config = dict(
    num_hidden_layers=9,
    hidden_size=512,
    num_attention_heads=8,
    num_key_value_heads=8,
    head_dim=64,
    intermediate_size=3072,
    vocab_size=8192,
    hidden_act='swiglu',
    norm='rmsnorm',
    norm_place='out',
    norm_eps=1e-06,
    positions='rope',
    rope_theta=10000.0,
    rope_fraction=1.0,
    qk_norm=True,
    attn_scale=0.125,
    bias='none',
    tie_word_embeddings=False,
    parallel_block=False,
    init='normal',
    init_std_qkv=0.0303,
    init_std_o=0.00714,
    init_std_up=0.0303,
    init_std_down=0.00714,
    optimizer='soap_variant',
    learning_rate=0.00531,
    lr_mult_qkv=0.4,
    beta1=0.95,
    beta2=0.95,
    lr_head=0.0105,
    max_grad_norm=2.0,
    warmup_steps=69,
    schedule='wsd',
    decay_fraction=0.916,
    decay_shape='linear',
    final_lr_fraction=0.0,
    batch_tokens=131072,
    max_seq_len=512,
    doc_mask=True,
    train_tokens=448800000,
    max_steps=3425,
    dataset='wikipedia_en',
)
Each number is 200 + 30 x the weight over its row's rms, rounded and kept within 0 to 999. Layers, rows and columns count from 0. The size before them is the row's rms in percent of the matrix's.

# layer 5 MLP up, 3072x512, rms 0.141, rows 469-487, columns 384-511
098,221,224,199,182,242,221,200,247,228,204,264,264,206,181,200,248,189,160,207,196,217,277,193,162,181,153,190,222,206,170,208,224,160,143,208,211,206,154,210,249,176,164,258,163,198,223,198,177,204,248,192,172,247,185,232,184,203,240,179,189,202,188,175,183,199,117,160,211,234,205,198,233,214,273,256,186,172,197,177,109,223,213,186,226,158,197,238,247,175,218,207,214,184,181,173,212,223,196,196,219,199,278,243,161,210,252,200,204,212,214,189,172,216,239,167,211,144,156,154,140,195,154,205,200,153,193,228,202
104,196,227,238,187,166,201,190,210,185,164,219,180,167,227,246,222,158,178,127,194,190,169,189,197,214,173,221,237,218,177,213,172,232,176,226,149,203,218,202,219,199,179,235,192,218,190,259,201,189,182,210,206,214,166,208,204,136,175,191,260,188,195,267,217,175,201,179,172,195,154,195,222,244,232,216,221,186,202,225,180,181,208,197,215,251,164,176,168,189,170,179,189,259,212,220,199,230,188,221,211,186,250,173,172,211,184,167,245,168,180,254,153,220,149,149,250,234,225,197,240,206,168,174,181,264,203,184,278
093,270,228,139,141,223,217,185,191,262,245,171,154,220,199,207,216,208,237,285,239,202,224,202,191,180,202,204,204,246,238,166,213,144,240,218,187,224,215,213,236,210,189,245,193,192,238,200,237,148,231,191,168,170,152,157,235,245,245,218,202,178,259,209,168,201,178,227,228,163,216,223,235,154,160,171,138,211,238,212,240,162,234,207,239,192,194,211,166,187,200,229,232,173,199,201,225,216,130,191,215,195,229,243,225,187,167,215,201,195,204,216,215,221,171,227,153,195,191,243,179,187,169,219,248,170,165,215,222
101,249,165,211,159,183,217,163,242,179,211,197,218,203,257,196,183,248,185,163,166,179,231,227,244,253,305,217,196,203,190,279,218,217,175,239,198,219,170,182,217,243,186,172,225,207,176,215,198,191,218,200,221,191,147,150,171,216,187,230,213,218,214,204,181,188,208,161,227,166,218,187,209,209,159,194,204,267,227,259,220,195,181,137,210,168,217,220,240,261,192,228,262,216,196,267,241,204,194,182,217,188,193,217,220,229,167,211,243,181,126,174,220,186,187,172,185,195,214,203,217,158,193,223,200,191,219,193,170
102,177,157,197,204,162,238,216,194,223,179,207,232,205,220,219,235,187,162,169,194,212,187,162,204,241,243,216,239,182,209,225,169,233,221,181,206,229,240,233,167,183,180,191,196,218,238,213,216,171,232,106,181,231,206,202,189,209,234,146,217,191,215,192,227,175,229,159,149,155,178,210,134,204,233,227,168,224,186,206,198,152,197,229,224,204,160,210,215,188,215,221,194,152,149,199,188,203,250,175,214,179,250,198,177,196,204,146,188,193,189,217,274,214,235,240,147,200,195,230,147,224,202,193,255,234,178,196,179
097,202,198,209,183,203,268,170,247,221,178,209,199,159,211,184,191,246,213,172,160,178,230,145,112,164,260,166,208,239,180,191,240,236,221,224,188,213,215,161,198,243,148,190,173,203,211,200,177,232,188,182,206,197,191,236,188,243,200,170,183,222,213,223,211,222,252,223,192,292,222,205,205,214,200,210,190,182,189,215,186,252,210,203,220,222,250,203,194,187,208,213,188,156,180,241,174,160,203,154,190,215,162,210,196,207,229,175,205,199,197,146,155,173,230,226,179,194,227,209,181,239,206,194,248,197,203,212,241
102,262,165,225,176,218,188,217,214,212,204,184,271,196,137,234,169,158,248,222,194,135,161,208,147,167,184,182,167,189,177,227,171,191,231,163,156,204,142,212,202,210,190,180,177,230,199,174,242,163,170,213,198,179,239,178,220,212,204,270,184,188,169,221,214,221,166,239,206,193,210,171,154,232,186,194,190,216,157,213,184,149,233,264,187,140,219,167,195,232,219,121,226,243,212,177,159,199,210,180,201,191,205,157,226,183,211,203,197,162,175,194,220,198,201,227,205,177,214,191,173,194,184,140,170,188,169,161,165
097,150,209,241,188,215,209,221,248,196,197,226,208,212,207,180,175,201,176,235,232,186,222,154,145,200,237,165,220,208,230,177,163,208,243,158,197,175,193,175,212,151,250,183,219,213,222,136,231,212,212,227,227,150,179,214,231,194,171,227,234,171,205,224,224,222,203,227,213,201,222,198,195,278,219,253,140,267,160,170,220,218,190,207,202,206,217,269,224,182,239,184,204,210,198,211,164,164,195,205,185,218,242,196,160,195,178,200,180,222,206,233,203,205,214,179,238,216,197,173,270,197,171,228,224,237,232,204,196
107,208,186,174,187,165,163,266,194,159,200,179,217,163,236,244,186,186,207,186,166,245,157,210,246,164,262,187,177,150,187,247,166,201,233,195,206,180,236,227,135,209,179,174,193,152,196,201,205,267,226,260,165,199,250,217,224,154,175,200,212,209,198,175,232,235,199,167,175,208,166,211,206,206,193,203,214,216,218,201,152,201,236,196,242,227,226,236,187,170,213,200,220,164,199,166,204,213,222,149,137,231,188,196,195,172,205,199,198,157,197,172,217,177,177,199,167,162,199,209,178,220,223,238,182,168,170,258,206
094,231,199,226,189,147,208,182,200,195,251,219,210,188,261,210,196,186,223,193,191,187,150,173,239,171,243,212,195,178,216,159,161,215,220,181,171,199,230,173,195,199,188,160,251,201,215,138,198,230,171,228,175,178,177,198,204,175,219,246,222,164,225,217,181,257,183,222,241,149,194,221,224,213,190,179,252,183,217,235,212,261,209,177,173,226,190,168,264,208,175,194,169,162,214,173,124,186,204,189,227,186,92,222,210,113,165,158,217,244,233,253,210,230,206,195,216,202,192,168,207,177,236,179,214,230,217,245,205
099,142,184,208,196,172,239,217,200,215,229,223,234,195,192,196,237,165,221,223,207,227,216,162,212,184,239,182,194,181,158,175,216,187,221,202,197,183,215,225,188,184,184,190,235,200,196,205,226,216,203,229,189,214,176,216,205,152,169,200,169,216,136,156,128,193,225,199,188,182,205,179,147,256,222,190,202,195,186,258,249,179,177,169,263,192,242,178,160,172,172,187,236,218,234,233,260,193,142,181,259,189,176,218,209,213,148,211,197,166,190,177,194,245,181,206,139,145,196,205,184,204,207,192,212,176,166,191,209
105,211,188,164,149,199,249,235,207,186,215,251,208,231,230,187,247,232,175,207,215,206,217,208,212,182,185,219,224,209,213,256,260,177,254,206,239,186,185,220,226,223,208,238,210,199,225,178,229,187,213,213,142,227,204,217,156,172,223,175,270,204,202,221,138,166,203,216,160,159,184,194,169,191,206,235,134,171,167,177,217,197,222,172,205,201,201,239,249,222,167,191,199,152,200,172,200,210,218,164,235,227,221,163,222,219,224,185,240,193,175,205,166,211,219,202,234,208,250,190,214,232,115,225,201,182,129,168,209
098,203,192,200,277,216,188,202,232,140,225,192,179,269,216,234,176,170,210,153,158,201,210,150,172,235,220,214,175,183,182,243,246,255,212,202,180,208,235,216,213,172,182,169,161,262,209,188,190,215,173,174,221,222,206,237,213,240,181,189,190,197,214,216,150,210,211,230,207,186,223,237,145,193,184,180,234,219,171,242,196,171,169,200,167,161,227,198,233,210,189,178,255,210,207,213,201,181,227,163,193,161,189,219,235,220,219,213,142,239,239,265,204,175,196,212,215,239,194,164,122,175,158,175,202,204,210,162,228
091,187,214,230,225,238,173,165,217,180,182,161,177,170,194,207,167,196,170,161,161,250,217,238,204,214,192,176,209,237,201,185,234,157,161,231,183,188,211,186,194,209,225,212,222,186,218,269,189,173,187,220,197,242,175,203,242,201,170,255,228,201,224,175,192,199,209,206,192,250,205,200,180,157,225,171,233,209,166,245,238,214,248,206,211,229,243,186,192,229,186,217,148,240,178,267,229,208,172,190,148,186,169,172,204,161,179,191,224,194,151,168,180,208,244,223,189,155,208,185,233,134,214,166,188,204,211,216,247
095,167,265,231,198,218,224,225,205,161,178,201,191,178,218,184,168,189,271,181,255,147,200,236,221,179,131,187,199,165,184,186,236,194,234,242,191,157,209,247,172,179,227,191,186,156,216,188,162,187,266,227,185,149,233,208,186,208,184,204,227,210,189,191,247,164,193,235,200,181,239,171,195,237,215,223,185,187,160,230,190,198,208,183,252,186,219,196,196,208,262,243,211,231,236,203,144,136,161,174,190,189,205,177,172,166,176,199,176,157,196,188,214,223,224,204,234,219,222,193,143,214,164,194,208,229,175,177,200
098,249,223,221,145,167,182,231,204,186,220,215,173,192,261,250,193,173,231,228,257,238,247,152,172,234,215,172,179,197,217,226,179,199,203,215,185,245,220,201,205,265,218,202,137,211,178,232,201,233,157,171,179,181,170,211,156,168,206,131,223,201,191,158,243,162,208,174,194,217,276,219,201,209,252,246,185,215,148,168,208,191,204,251,148,157,195,195,232,192,151,232,209,175,210,190,248,204,182,187,204,202,133,205,166,176,189,213,154,256,198,178,244,225,196,181,198,219,156,220,149,180,217,161,201,183,159,228,260
113,256,206,173,222,225,186,280,222,223,197,189,175,187,224,171,213,178,214,188,224,219,180,161,210,207,203,172,233,163,195,175,193,224,181,195,169,224,207,172,227,195,162,188,189,199,231,264,245,212,172,229,195,215,212,261,231,175,234,210,183,190,168,241,231,188,247,197,226,243,218,228,119,241,217,142,183,154,155,209,190,212,212,205,175,192,212,207,216,148,192,205,162,187,186,201,163,173,207,161,142,210,222,152,169,187,252,213,158,214,187,210,212,193,194,170,183,192,208,173,181,198,185,162,199,190,216,143,197
095,181,191,200,205,194,179,170,229,232,190,178,178,237,233,211,241,224,255,233,213,210,206,197,146,204,192,241,187,201,246,255,165,177,217,183,220,140,226,235,251,210,223,223,230,214,203,137,159,189,225,256,258,169,169,224,221,199,247,177,170,205,167,186,223,155,196,244,221,165,243,222,201,179,204,201,243,175,162,145,202,183,188,229,176,202,249,175,179,160,196,228,213,218,215,217,105,198,160,210,241,185,170,223,214,200,184,234,191,142,218,200,210,226,203,158,252,188,237,220,169,165,191,167,180,184,212,180,216
098,194,221,161,178,193,204,208,208,178,250,263,193,237,218,159,186,220,194,166,185,189,200,178,146,214,161,236,175,240,175,236,260,248,239,169,212,159,180,190,186,165,207,236,191,208,201,143,219,210,210,221,175,207,204,224,192,192,185,183,180,177,144,227,202,183,222,199,215,207,221,179,178,198,183,181,152,164,188,160,189,229,206,205,195,224,165,188,221,223,193,237,203,188,232,276,241,186,182,179,169,232,235,235,183,220,203,221,195,191,232,193,208,170,167,262,203,157,212,230,169,135,210,194,212,206,206,202,220
# layer 5 MLP down (transposed), 3072x512, rms 0.137, rows 469-486, columns 384-511
102,216,184,215,148,213,166,236,155,204,253,236,180,157,210,173,159,169,214,226,159,221,181,239,171,159,241,180,224,172,198,220,182,165,180,220,170,167,187,230,202,197,154,163,165,174,157,160,184,219,187,161,163,140,185,221,206,231,197,227,259,221,195,225,229,204,244,196,218,144,144,163,208,222,189,170,190,238,234,128,304,221,208,223,173,173,185,194,171,188,169,263,235,209,217,194,198,176,215,235,215,203,198,160,227,196,202,209,129,176,146,225,135,188,176,214,168,226,239,126,193,253,177,183,252,216,172,170,202
097,155,191,227,204,245,192,211,211,215,245,244,161,221,157,234,263,166,148,259,224,203,212,191,210,185,188,229,179,182,202,187,173,261,209,250,193,241,233,223,211,201,181,224,162,230,181,214,230,225,226,228,197,194,177,166,179,212,149,208,251,256,166,206,218,167,194,252,200,208,166,242,193,164,231,175,197,195,203,151,181,168,152,159,259,202,199,168,198,196,219,189,176,206,163,192,190,195,200,223,206,203,210,186,172,210,161,193,210,219,188,197,186,202,270,160,157,156,269,211,146,204,203,175,169,234,216,245,231
097,184,213,280,253,164,182,238,211,176,151,213,262,224,154,206,188,137,187,209,186,187,196,198,163,241,182,218,215,221,237,203,182,155,167,178,272,194,177,210,208,234,162,224,172,181,240,234,251,206,207,204,208,245,154,188,220,231,176,179,216,297,155,236,254,194,247,139,190,211,169,215,221,199,179,123,190,206,269,206,166,170,201,198,209,238,188,199,231,233,189,156,177,280,184,187,211,213,211,192,221,170,233,193,170,186,224,163,212,179,172,197,259,204,194,226,232,163,209,203,163,232,268,226,151,160,249,235,245
097,240,248,182,209,178,185,158,178,198,201,170,217,171,205,187,199,218,170,221,214,195,192,240,187,227,263,201,239,238,137,128,151,165,185,163,224,168,227,166,174,185,201,192,185,214,164,155,233,211,184,207,231,177,194,242,176,206,223,224,215,230,231,220,180,189,209,182,186,202,193,244,265,214,171,211,221,170,169,186,215,232,201,146,215,168,227,186,215,224,199,187,214,186,228,196,196,159,159,200,177,228,229,195,185,217,214,191,188,188,217,204,205,185,216,222,197,165,254,228,172,186,235,222,184,199,204,264,187
104,167,160,252,186,172,223,241,180,165,205,157,178,230,198,210,201,169,204,238,205,209,191,174,189,238,177,158,193,235,212,203,229,232,126,189,171,208,174,205,181,207,175,223,214,173,187,193,182,187,210,176,201,173,220,193,254,198,193,197,186,258,201,277,166,194,143,187,224,190,174,187,137,257,206,228,234,187,230,208,190,186,197,233,216,226,204,213,192,172,220,171,160,218,217,109,196,184,289,195,222,232,157,199,184,186,228,152,185,182,222,184,195,210,207,193,281,251,172,237,263,238,194,167,230,195,195,192,164
102,175,173,186,249,181,160,139,180,181,193,215,218,162,189,223,246,193,232,215,202,249,162,191,194,201,208,134,163,231,248,208,203,171,205,215,159,237,192,171,236,171,155,186,217,212,149,221,205,205,169,227,257,201,205,205,194,188,202,214,185,205,167,201,165,211,184,229,236,163,139,233,225,216,211,173,188,196,193,216,186,175,195,183,190,192,169,203,174,229,188,232,225,247,208,142,173,161,201,215,192,239,203,209,261,181,183,192,178,168,209,188,192,217,212,237,214,200,217,176,160,167,188,156,130,192,183,190,211
100,288,222,199,198,261,167,161,203,173,219,232,199,238,196,210,180,237,141,228,231,226,223,198,167,205,197,176,203,225,176,178,152,177,241,194,179,194,175,201,169,237,238,204,213,203,203,157,237,206,205,171,220,190,183,252,262,193,217,201,263,218,209,240,177,240,223,170,200,163,203,217,228,224,189,193,187,201,201,161,158,242,144,175,231,211,201,259,204,181,158,222,213,192,147,164,144,215,153,147,234,185,198,245,224,221,207,196,204,180,212,197,233,196,219,208,221,241,204,216,212,189,181,179,210,241,197,210,193
098,185,171,230,189,191,161,187,212,250,179,170,218,127,235,216,147,237,239,189,141,267,226,193,176,231,178,195,214,212,161,200,158,221,228,144,188,181,120,170,188,257,187,180,205,212,239,201,235,154,217,188,213,220,230,174,138,225,212,213,184,168,227,232,247,225,194,233,169,182,190,236,236,247,191,184,190,218,226,232,185,193,208,172,223,193,199,240,157,286,180,166,213,211,151,193,215,145,185,153,237,208,215,233,161,225,181,299,227,207,179,157,221,183,225,226,152,231,260,190,246,183,218,167,251,174,216,211,202
106,167,147,169,218,194,148,195,206,194,197,230,207,167,190,228,232,191,208,237,127,193,139,171,223,196,179,210,209,150,184,188,190,165,166,191,164,204,163,270,167,169,206,204,176,195,159,194,211,258,235,202,170,166,244,212,154,147,173,239,215,219,183,186,183,130,188,196,228,206,164,220,237,190,247,172,258,182,235,232,162,161,237,208,225,175,194,171,220,205,209,145,229,260,222,226,171,185,243,136,152,247,207,183,216,205,201,205,157,197,196,200,255,218,245,191,174,133,260,174,195,197,179,252,185,203,240,151,198
099,153,181,199,166,129,238,198,206,223,161,199,170,178,209,159,171,229,172,250,200,206,174,203,144,201,165,251,175,208,200,154,236,190,193,226,215,203,198,186,169,174,238,162,172,225,215,219,254,240,199,223,245,245,218,231,180,221,174,173,280,203,178,154,217,204,233,208,167,246,201,154,207,195,157,214,190,200,202,228,203,226,200,242,221,232,174,191,159,186,250,209,152,199,182,235,206,195,167,209,214,199,243,212,208,174,193,216,221,215,223,201,206,160,147,235,199,193,196,182,178,150,210,192,141,194,189,172,173
098,206,226,180,209,216,184,212,180,225,166,211,214,213,173,194,176,229,156,170,239,168,202,221,205,170,164,178,191,213,190,208,188,246,164,202,149,192,195,177,219,220,228,225,224,177,150,255,184,233,212,264,221,215,185,159,158,190,228,201,190,205,219,276,223,177,221,137,239,160,161,248,246,192,216,199,164,233,222,179,233,212,190,211,201,188,211,176,211,182,142,167,212,211,226,167,140,150,229,224,204,219,201,170,165,188,256,194,219,208,215,205,183,168,224,220,186,204,230,190,216,216,188,226,239,195,196,196,196
098,223,209,253,188,193,191,233,149,183,223,173,213,162,240,180,204,172,231,191,183,210,198,203,257,187,189,207,169,142,209,200,194,180,204,201,208,196,193,203,228,201,173,192,191,205,210,216,172,233,194,231,185,211,213,140,244,224,243,227,137,211,198,163,236,241,208,179,251,185,199,127,219,173,211,184,209,236,214,207,182,125,198,186,194,239,196,169,172,238,168,155,258,225,215,183,163,214,181,219,214,210,176,244,242,142,223,228,237,167,176,186,192,192,150,156,228,175,210,197,214,189,208,245,188,181,173,241,198
095,212,172,212,179,190,180,237,204,169,219,209,229,212,156,185,219,188,157,219,147,185,155,176,207,163,222,191,186,177,172,187,241,228,188,224,209,221,217,144,191,185,159,208,193,165,162,190,161,148,247,147,221,237,237,201,172,176,207,223,197,183,250,149,260,155,190,204,216,198,259,166,202,186,206,227,235,171,181,135,195,183,223,247,240,174,189,210,196,208,202,220,194,276,170,194,165,154,196,198,240,216,231,177,190,230,194,229,260,212,190,210,224,233,160,188,208,177,243,175,209,212,194,179,174,250,209,174,159
093,197,209,205,153,204,217,228,186,230,194,180,208,188,196,210,225,201,170,243,162,196,212,199,195,177,229,177,217,135,276,206,202,174,225,223,201,207,167,222,179,221,155,159,222,214,209,248,180,218,213,222,178,193,161,175,231,195,214,190,164,165,203,192,195,205,192,201,213,184,200,222,225,262,172,187,203,156,215,202,219,174,178,192,190,183,210,178,234,151,189,144,235,142,212,172,196,212,262,174,162,172,160,246,176,233,179,200,188,239,220,176,218,190,161,196,216,198,211,194,179,223,162,190,252,171,157,200,171
098,175,188,185,200,177,234,227,200,247,207,219,193,184,175,212,217,181,173,225,168,235,203,197,161,220,197,181,199,255,191,230,210,178,175,273,153,189,182,190,200,218,244,223,236,209,208,244,213,183,148,270,212,210,223,160,236,220,187,191,217,201,176,186,206,215,177,173,216,166,224,222,166,180,199,216,223,177,160,190,184,223,224,210,210,154,171,189,232,234,221,246,168,175,219,183,235,208,244,248,164,141,199,229,217,250,210,233,146,249,188,197,219,221,202,196,223,194,174,223,188,148,247,165,261,174,226,225,187
099,192,195,165,198,208,250,155,124,211,147,241,175,176,155,214,212,212,225,235,147,157,158,208,176,207,170,220,242,220,252,199,210,203,231,175,186,178,178,186,200,168,259,215,231,208,217,209,216,198,158,199,188,234,230,179,223,192,194,197,204,227,201,211,206,245,230,228,232,114,203,187,206,231,179,167,201,174,218,188,172,182,152,226,182,252,232,145,174,222,228,199,179,215,236,192,184,268,222,222,230,213,192,229,236,271,209,153,209,141,215,239,244,189,206,159,195,192,132,182,215,222,192,193,194,222,210,244,172
122,192,207,171,198,180,206,219,166,195,198,192,127,200,188,176,241,143,206,184,155,229,208,135,230,185,176,178,211,190,168,164,204,222,167,165,219,187,191,230,176,214,234,192,213,173,233,182,212,202,218,204,218,222,217,183,178,167,223,226,228,206,181,157,192,239,269,201,200,242,171,185,225,228,188,172,181,168,228,153,248,210,207,213,149,239,173,187,246,229,155,204,171,194,150,210,272,178,216,163,166,210,190,175,196,166,267,221,165,227,194,210,193,207,172,217,218,226,197,196,220,196,160,198,202,178,220,212,196
097,185,195,244,225,321,270,221,178,212,180,205,227,221,172,172,216,204,218,208,242,203,149,223,223,215,210,197,189,223,180,153,218,229,244,167,241,166,242,211,161,222,182,203,191,217,169,198,223,161,176,192,154,205,164,213,185,185,213,214,182,218,241,172,152,201,195,151,241,204,189,251,185,211,176,182,175,201,202,219,189,151,197,230,208,228,215,177,241,211,262,174,162,232,162,184,264,176,220,177,155,194,232,157,180,186,173,214,231,197,217,211,211,225,183,234,200,250,176,234,232,211,166,175,217,172,185,275,190
# layer 5 MLP gate, 3072x512, rms 0.141, rows 470-487, columns 384-511
106,210,206,219,164,195,186,222,223,194,137,215,188,211,284,199,233,196,155,194,160,194,207,208,127,193,187,186,227,168,251,216,221,236,218,188,224,185,204,214,260,187,194,231,188,233,257,167,196,234,214,168,248,227,191,209,203,234,202,169,245,227,225,255,230,168,155,202,247,195,144,153,196,198,245,161,222,205,166,273,143,245,220,186,252,186,227,208,175,218,260,135,155,257,115,192,233,203,188,196,201,191,244,204,177,201,199,182,167,236,216,157,184,188,219,204,226,241,194,205,201,180,204,167,224,265,197,163,248
098,156,208,191,205,203,164,250,232,157,233,149,169,197,134,192,186,169,205,150,215,260,164,195,204,212,184,216,164,175,194,245,241,173,213,196,196,213,212,174,249,200,177,161,170,153,243,162,182,188,228,204,236,207,203,185,189,170,230,180,140,209,179,164,209,186,223,203,232,183,195,205,162,252,252,217,189,206,189,219,164,238,194,208,179,203,236,190,189,155,175,235,206,198,210,169,224,174,172,209,169,190,206,194,258,188,152,203,189,201,174,174,152,198,191,181,170,184,188,173,218,213,228,199,210,255,236,194,173
101,160,230,200,219,191,225,214,217,201,192,196,221,215,211,257,151,175,204,170,238,207,179,157,205,168,196,178,174,215,238,215,187,223,205,209,166,181,196,172,210,153,175,239,207,217,222,223,172,216,200,174,141,220,205,159,191,262,193,214,250,183,171,177,165,196,182,249,187,219,203,186,151,225,213,191,171,195,210,175,195,174,183,256,201,259,229,181,128,169,251,212,200,162,207,183,146,171,217,186,230,181,162,173,173,261,163,291,179,174,190,203,246,215,147,205,217,149,232,191,263,222,174,181,235,229,200,108,159
100,175,194,197,176,198,225,183,171,180,208,164,196,225,187,209,193,221,181,201,171,208,226,198,159,234,173,224,182,198,252,201,119,171,209,195,207,175,175,151,220,214,172,207,201,192,200,130,178,239,250,180,238,172,224,208,198,204,204,198,186,245,198,235,202,197,198,175,167,169,150,183,166,209,240,174,215,224,189,204,211,155,248,211,222,193,197,218,184,217,284,185,210,189,160,192,169,199,205,181,178,172,245,208,168,162,245,156,182,194,250,201,202,241,165,207,205,190,215,156,211,185,177,195,215,205,208,233,258
098,173,226,155,215,222,198,280,202,150,177,210,212,160,238,149,228,209,221,187,259,213,200,165,224,214,182,189,177,165,238,181,243,145,210,135,217,168,220,188,184,237,215,191,208,206,124,266,174,190,179,166,198,199,198,201,195,276,232,187,244,203,184,160,223,185,204,230,234,178,201,199,236,271,235,188,168,190,220,239,209,186,218,151,209,236,151,189,207,135,243,191,198,204,152,184,204,190,186,213,156,132,236,228,161,179,198,157,209,187,189,174,256,231,175,211,169,174,219,128,170,168,237,246,142,224,233,192,217
100,146,163,204,170,171,288,169,221,221,185,213,198,217,194,182,198,193,155,180,210,167,151,235,219,161,173,200,215,149,205,240,204,232,212,192,230,200,207,216,221,196,153,199,181,190,268,230,209,178,192,242,199,180,206,211,162,183,168,167,136,206,231,220,221,174,199,189,182,217,166,224,228,208,206,196,170,184,214,206,252,186,190,204,195,186,188,195,218,161,177,208,229,217,198,255,234,244,201,153,154,232,222,171,202,226,174,213,184,196,226,213,181,213,200,211,236,199,184,238,177,216,212,136,207,142,249,226,150
098,148,221,216,204,219,246,204,184,215,216,179,176,187,223,183,155,208,223,211,216,172,198,218,179,164,192,209,176,157,212,201,187,155,243,210,263,168,220,242,245,249,232,217,188,218,216,185,190,205,196,228,243,215,172,205,184,193,173,220,242,148,184,268,213,141,200,229,168,206,252,226,204,239,227,198,201,225,191,207,175,232,191,207,215,206,184,231,236,212,190,167,166,210,170,199,197,231,221,213,191,240,213,232,203,154,163,165,188,200,167,185,180,224,143,227,246,269,152,213,146,230,196,186,214,194,184,227,216
111,177,210,177,153,195,234,207,207,217,182,197,210,167,193,108,165,228,243,201,202,164,186,187,142,214,204,179,187,254,174,186,213,262,199,182,212,192,175,196,231,200,225,168,225,219,203,217,225,178,141,190,193,171,199,166,264,191,227,225,217,230,183,261,219,182,195,196,167,210,154,199,200,222,163,208,223,192,215,238,158,193,182,183,150,213,194,199,164,233,181,236,195,216,195,218,206,195,244,143,220,161,241,177,176,149,145,231,197,188,239,124,202,216,163,232,235,249,180,207,205,197,163,238,234,189,163,224,235
098,260,204,204,212,225,224,188,191,178,186,228,217,271,184,186,142,210,184,179,187,168,261,212,165,214,186,218,239,163,186,200,199,177,225,201,215,168,187,231,241,249,216,167,185,183,182,201,209,149,240,167,197,201,195,286,202,200,167,191,174,200,236,180,185,178,212,184,198,242,204,207,162,184,222,248,191,223,192,206,207,164,213,188,172,177,181,186,163,225,212,263,268,256,250,212,224,252,255,149,188,236,222,150,227,203,213,218,195,130,211,178,186,237,164,187,171,186,227,182,198,194,205,210,255,177,162,163,240
101,203,175,208,167,205,140,207,145,192,204,175,191,211,224,209,196,237,199,175,236,154,175,265,194,230,233,242,179,223,206,158,258,206,223,173,177,216,130,214,229,203,230,243,230,224,240,189,147,217,291,173,219,163,244,182,233,201,215,193,199,194,231,173,214,263,183,206,178,249,163,186,164,214,159,166,211,210,218,272,204,207,194,159,155,208,206,162,201,204,239,209,163,139,220,192,195,164,240,174,198,206,165,179,253,203,254,195,164,176,191,190,183,250,273,238,160,268,197,171,164,165,183,178,195,250,179,207,156
104,136,177,206,221,166,258,248,156,215,240,205,176,168,188,216,155,168,195,191,171,158,160,258,246,222,190,247,184,200,195,185,129,178,161,165,255,214,181,212,225,197,257,201,153,198,239,140,232,195,216,137,178,167,215,190,162,198,158,200,238,156,187,189,237,184,164,184,157,232,187,182,214,171,200,150,226,279,217,181,218,127,177,239,211,155,235,196,151,193,257,214,176,192,213,167,138,185,249,151,199,212,182,212,212,182,217,181,237,189,140,175,154,201,183,185,238,119,253,203,201,169,244,238,223,213,143,232,178
100,196,153,186,204,196,181,197,201,213,168,151,179,227,223,184,191,239,232,204,205,195,233,172,221,190,200,215,202,175,233,203,200,244,188,251,184,193,200,149,231,178,127,214,198,163,182,204,163,211,191,228,253,189,241,305,184,219,201,216,249,190,203,230,160,176,194,197,195,238,219,177,200,214,230,253,170,136,202,150,232,197,222,248,195,223,180,238,239,218,127,254,227,179,210,184,220,173,236,180,198,188,176,165,203,172,195,188,209,286,229,196,178,220,244,188,261,193,209,184,216,187,187,171,190,250,205,222,195
088,187,229,174,155,157,176,230,189,168,210,225,199,185,204,187,172,144,225,259,283,213,243,180,184,186,187,199,192,209,196,184,184,196,288,143,170,244,157,165,227,213,225,132,247,165,244,167,231,216,202,178,229,260,171,196,241,197,222,180,201,213,179,247,214,208,234,224,203,186,203,225,193,236,210,177,259,153,226,190,191,234,230,196,193,230,203,227,224,192,172,184,237,198,170,172,252,224,222,169,148,219,219,268,211,177,236,188,136,176,247,205,216,216,169,228,141,202,273,175,177,185,203,182,197,161,180,214,192
098,203,227,213,136,201,214,199,215,176,162,154,203,202,162,190,202,181,186,230,195,230,158,261,175,226,179,190,170,221,247,163,203,145,196,225,213,214,204,209,146,189,181,197,210,181,256,202,131,200,209,204,196,176,195,175,238,204,167,174,163,205,247,171,117,265,206,124,224,228,211,232,206,229,213,191,239,201,209,192,236,192,187,211,219,163,155,216,166,159,225,202,236,191,193,225,174,160,239,182,210,242,164,154,249,206,176,156,183,259,209,248,185,174,183,194,204,209,233,199,223,201,216,281,205,209,226,158,191
101,258,190,168,196,217,239,174,197,195,173,216,165,179,228,229,166,164,246,216,164,187,166,176,188,254,194,202,228,208,237,187,286,215,173,242,131,191,188,214,227,210,202,212,227,181,178,243,179,176,229,247,208,194,176,169,176,188,199,190,240,203,201,169,210,206,203,240,264,271,169,231,189,224,200,199,204,279,246,237,220,203,197,194,257,216,261,191,192,227,193,220,219,203,191,207,166,172,208,217,208,216,258,218,192,239,179,173,209,143,193,178,182,220,206,193,177,242,171,215,167,218,215,191,228,193,149,197,183
122,184,225,208,201,189,218,214,188,163,156,181,168,172,243,213,211,168,218,164,232,236,213,135,228,166,220,177,236,166,142,176,164,215,128,202,171,189,220,180,219,232,172,207,174,215,231,260,243,175,233,255,160,145,205,207,182,218,220,230,214,201,229,209,238,198,241,168,206,212,231,195,118,184,267,144,174,116,147,199,163,217,206,171,186,184,201,157,213,177,139,174,159,205,162,239,193,174,204,183,180,195,214,144,197,165,256,226,147,146,170,223,260,140,167,208,158,216,205,132,179,176,175,216,166,198,230,200,178
095,154,233,189,234,154,188,209,233,173,202,246,185,230,160,172,289,176,176,208,213,138,193,239,198,175,198,231,186,183,195,213,145,179,216,212,199,183,245,218,199,166,219,249,230,204,240,155,170,203,231,267,230,208,187,211,205,198,184,208,236,263,172,202,205,205,199,242,241,182,261,232,211,210,159,183,235,218,131,191,271,153,180,195,176,182,229,181,215,215,222,216,251,189,207,193,187,275,194,156,249,229,212,162,188,169,209,204,189,215,190,190,200,244,190,236,202,181,204,200,205,161,220,174,184,174,228,134,211
103,263,178,214,192,247,202,224,171,186,177,260,171,179,180,177,222,177,190,178,182,225,179,225,204,256,226,214,206,179,187,186,174,181,246,180,224,179,202,272,246,190,185,169,256,216,188,148,185,180,236,227,181,236,180,200,220,204,192,190,226,147,211,244,221,256,167,241,243,238,183,230,180,200,177,209,173,176,249,194,208,175,225,222,221,197,190,183,144,235,195,143,238,171,220,158,203,159,227,188,189,176,190,205,235,143,164,183,136,196,190,191,212,170,172,218,159,220,249,241,215,210,219,236,246,233,207,168,252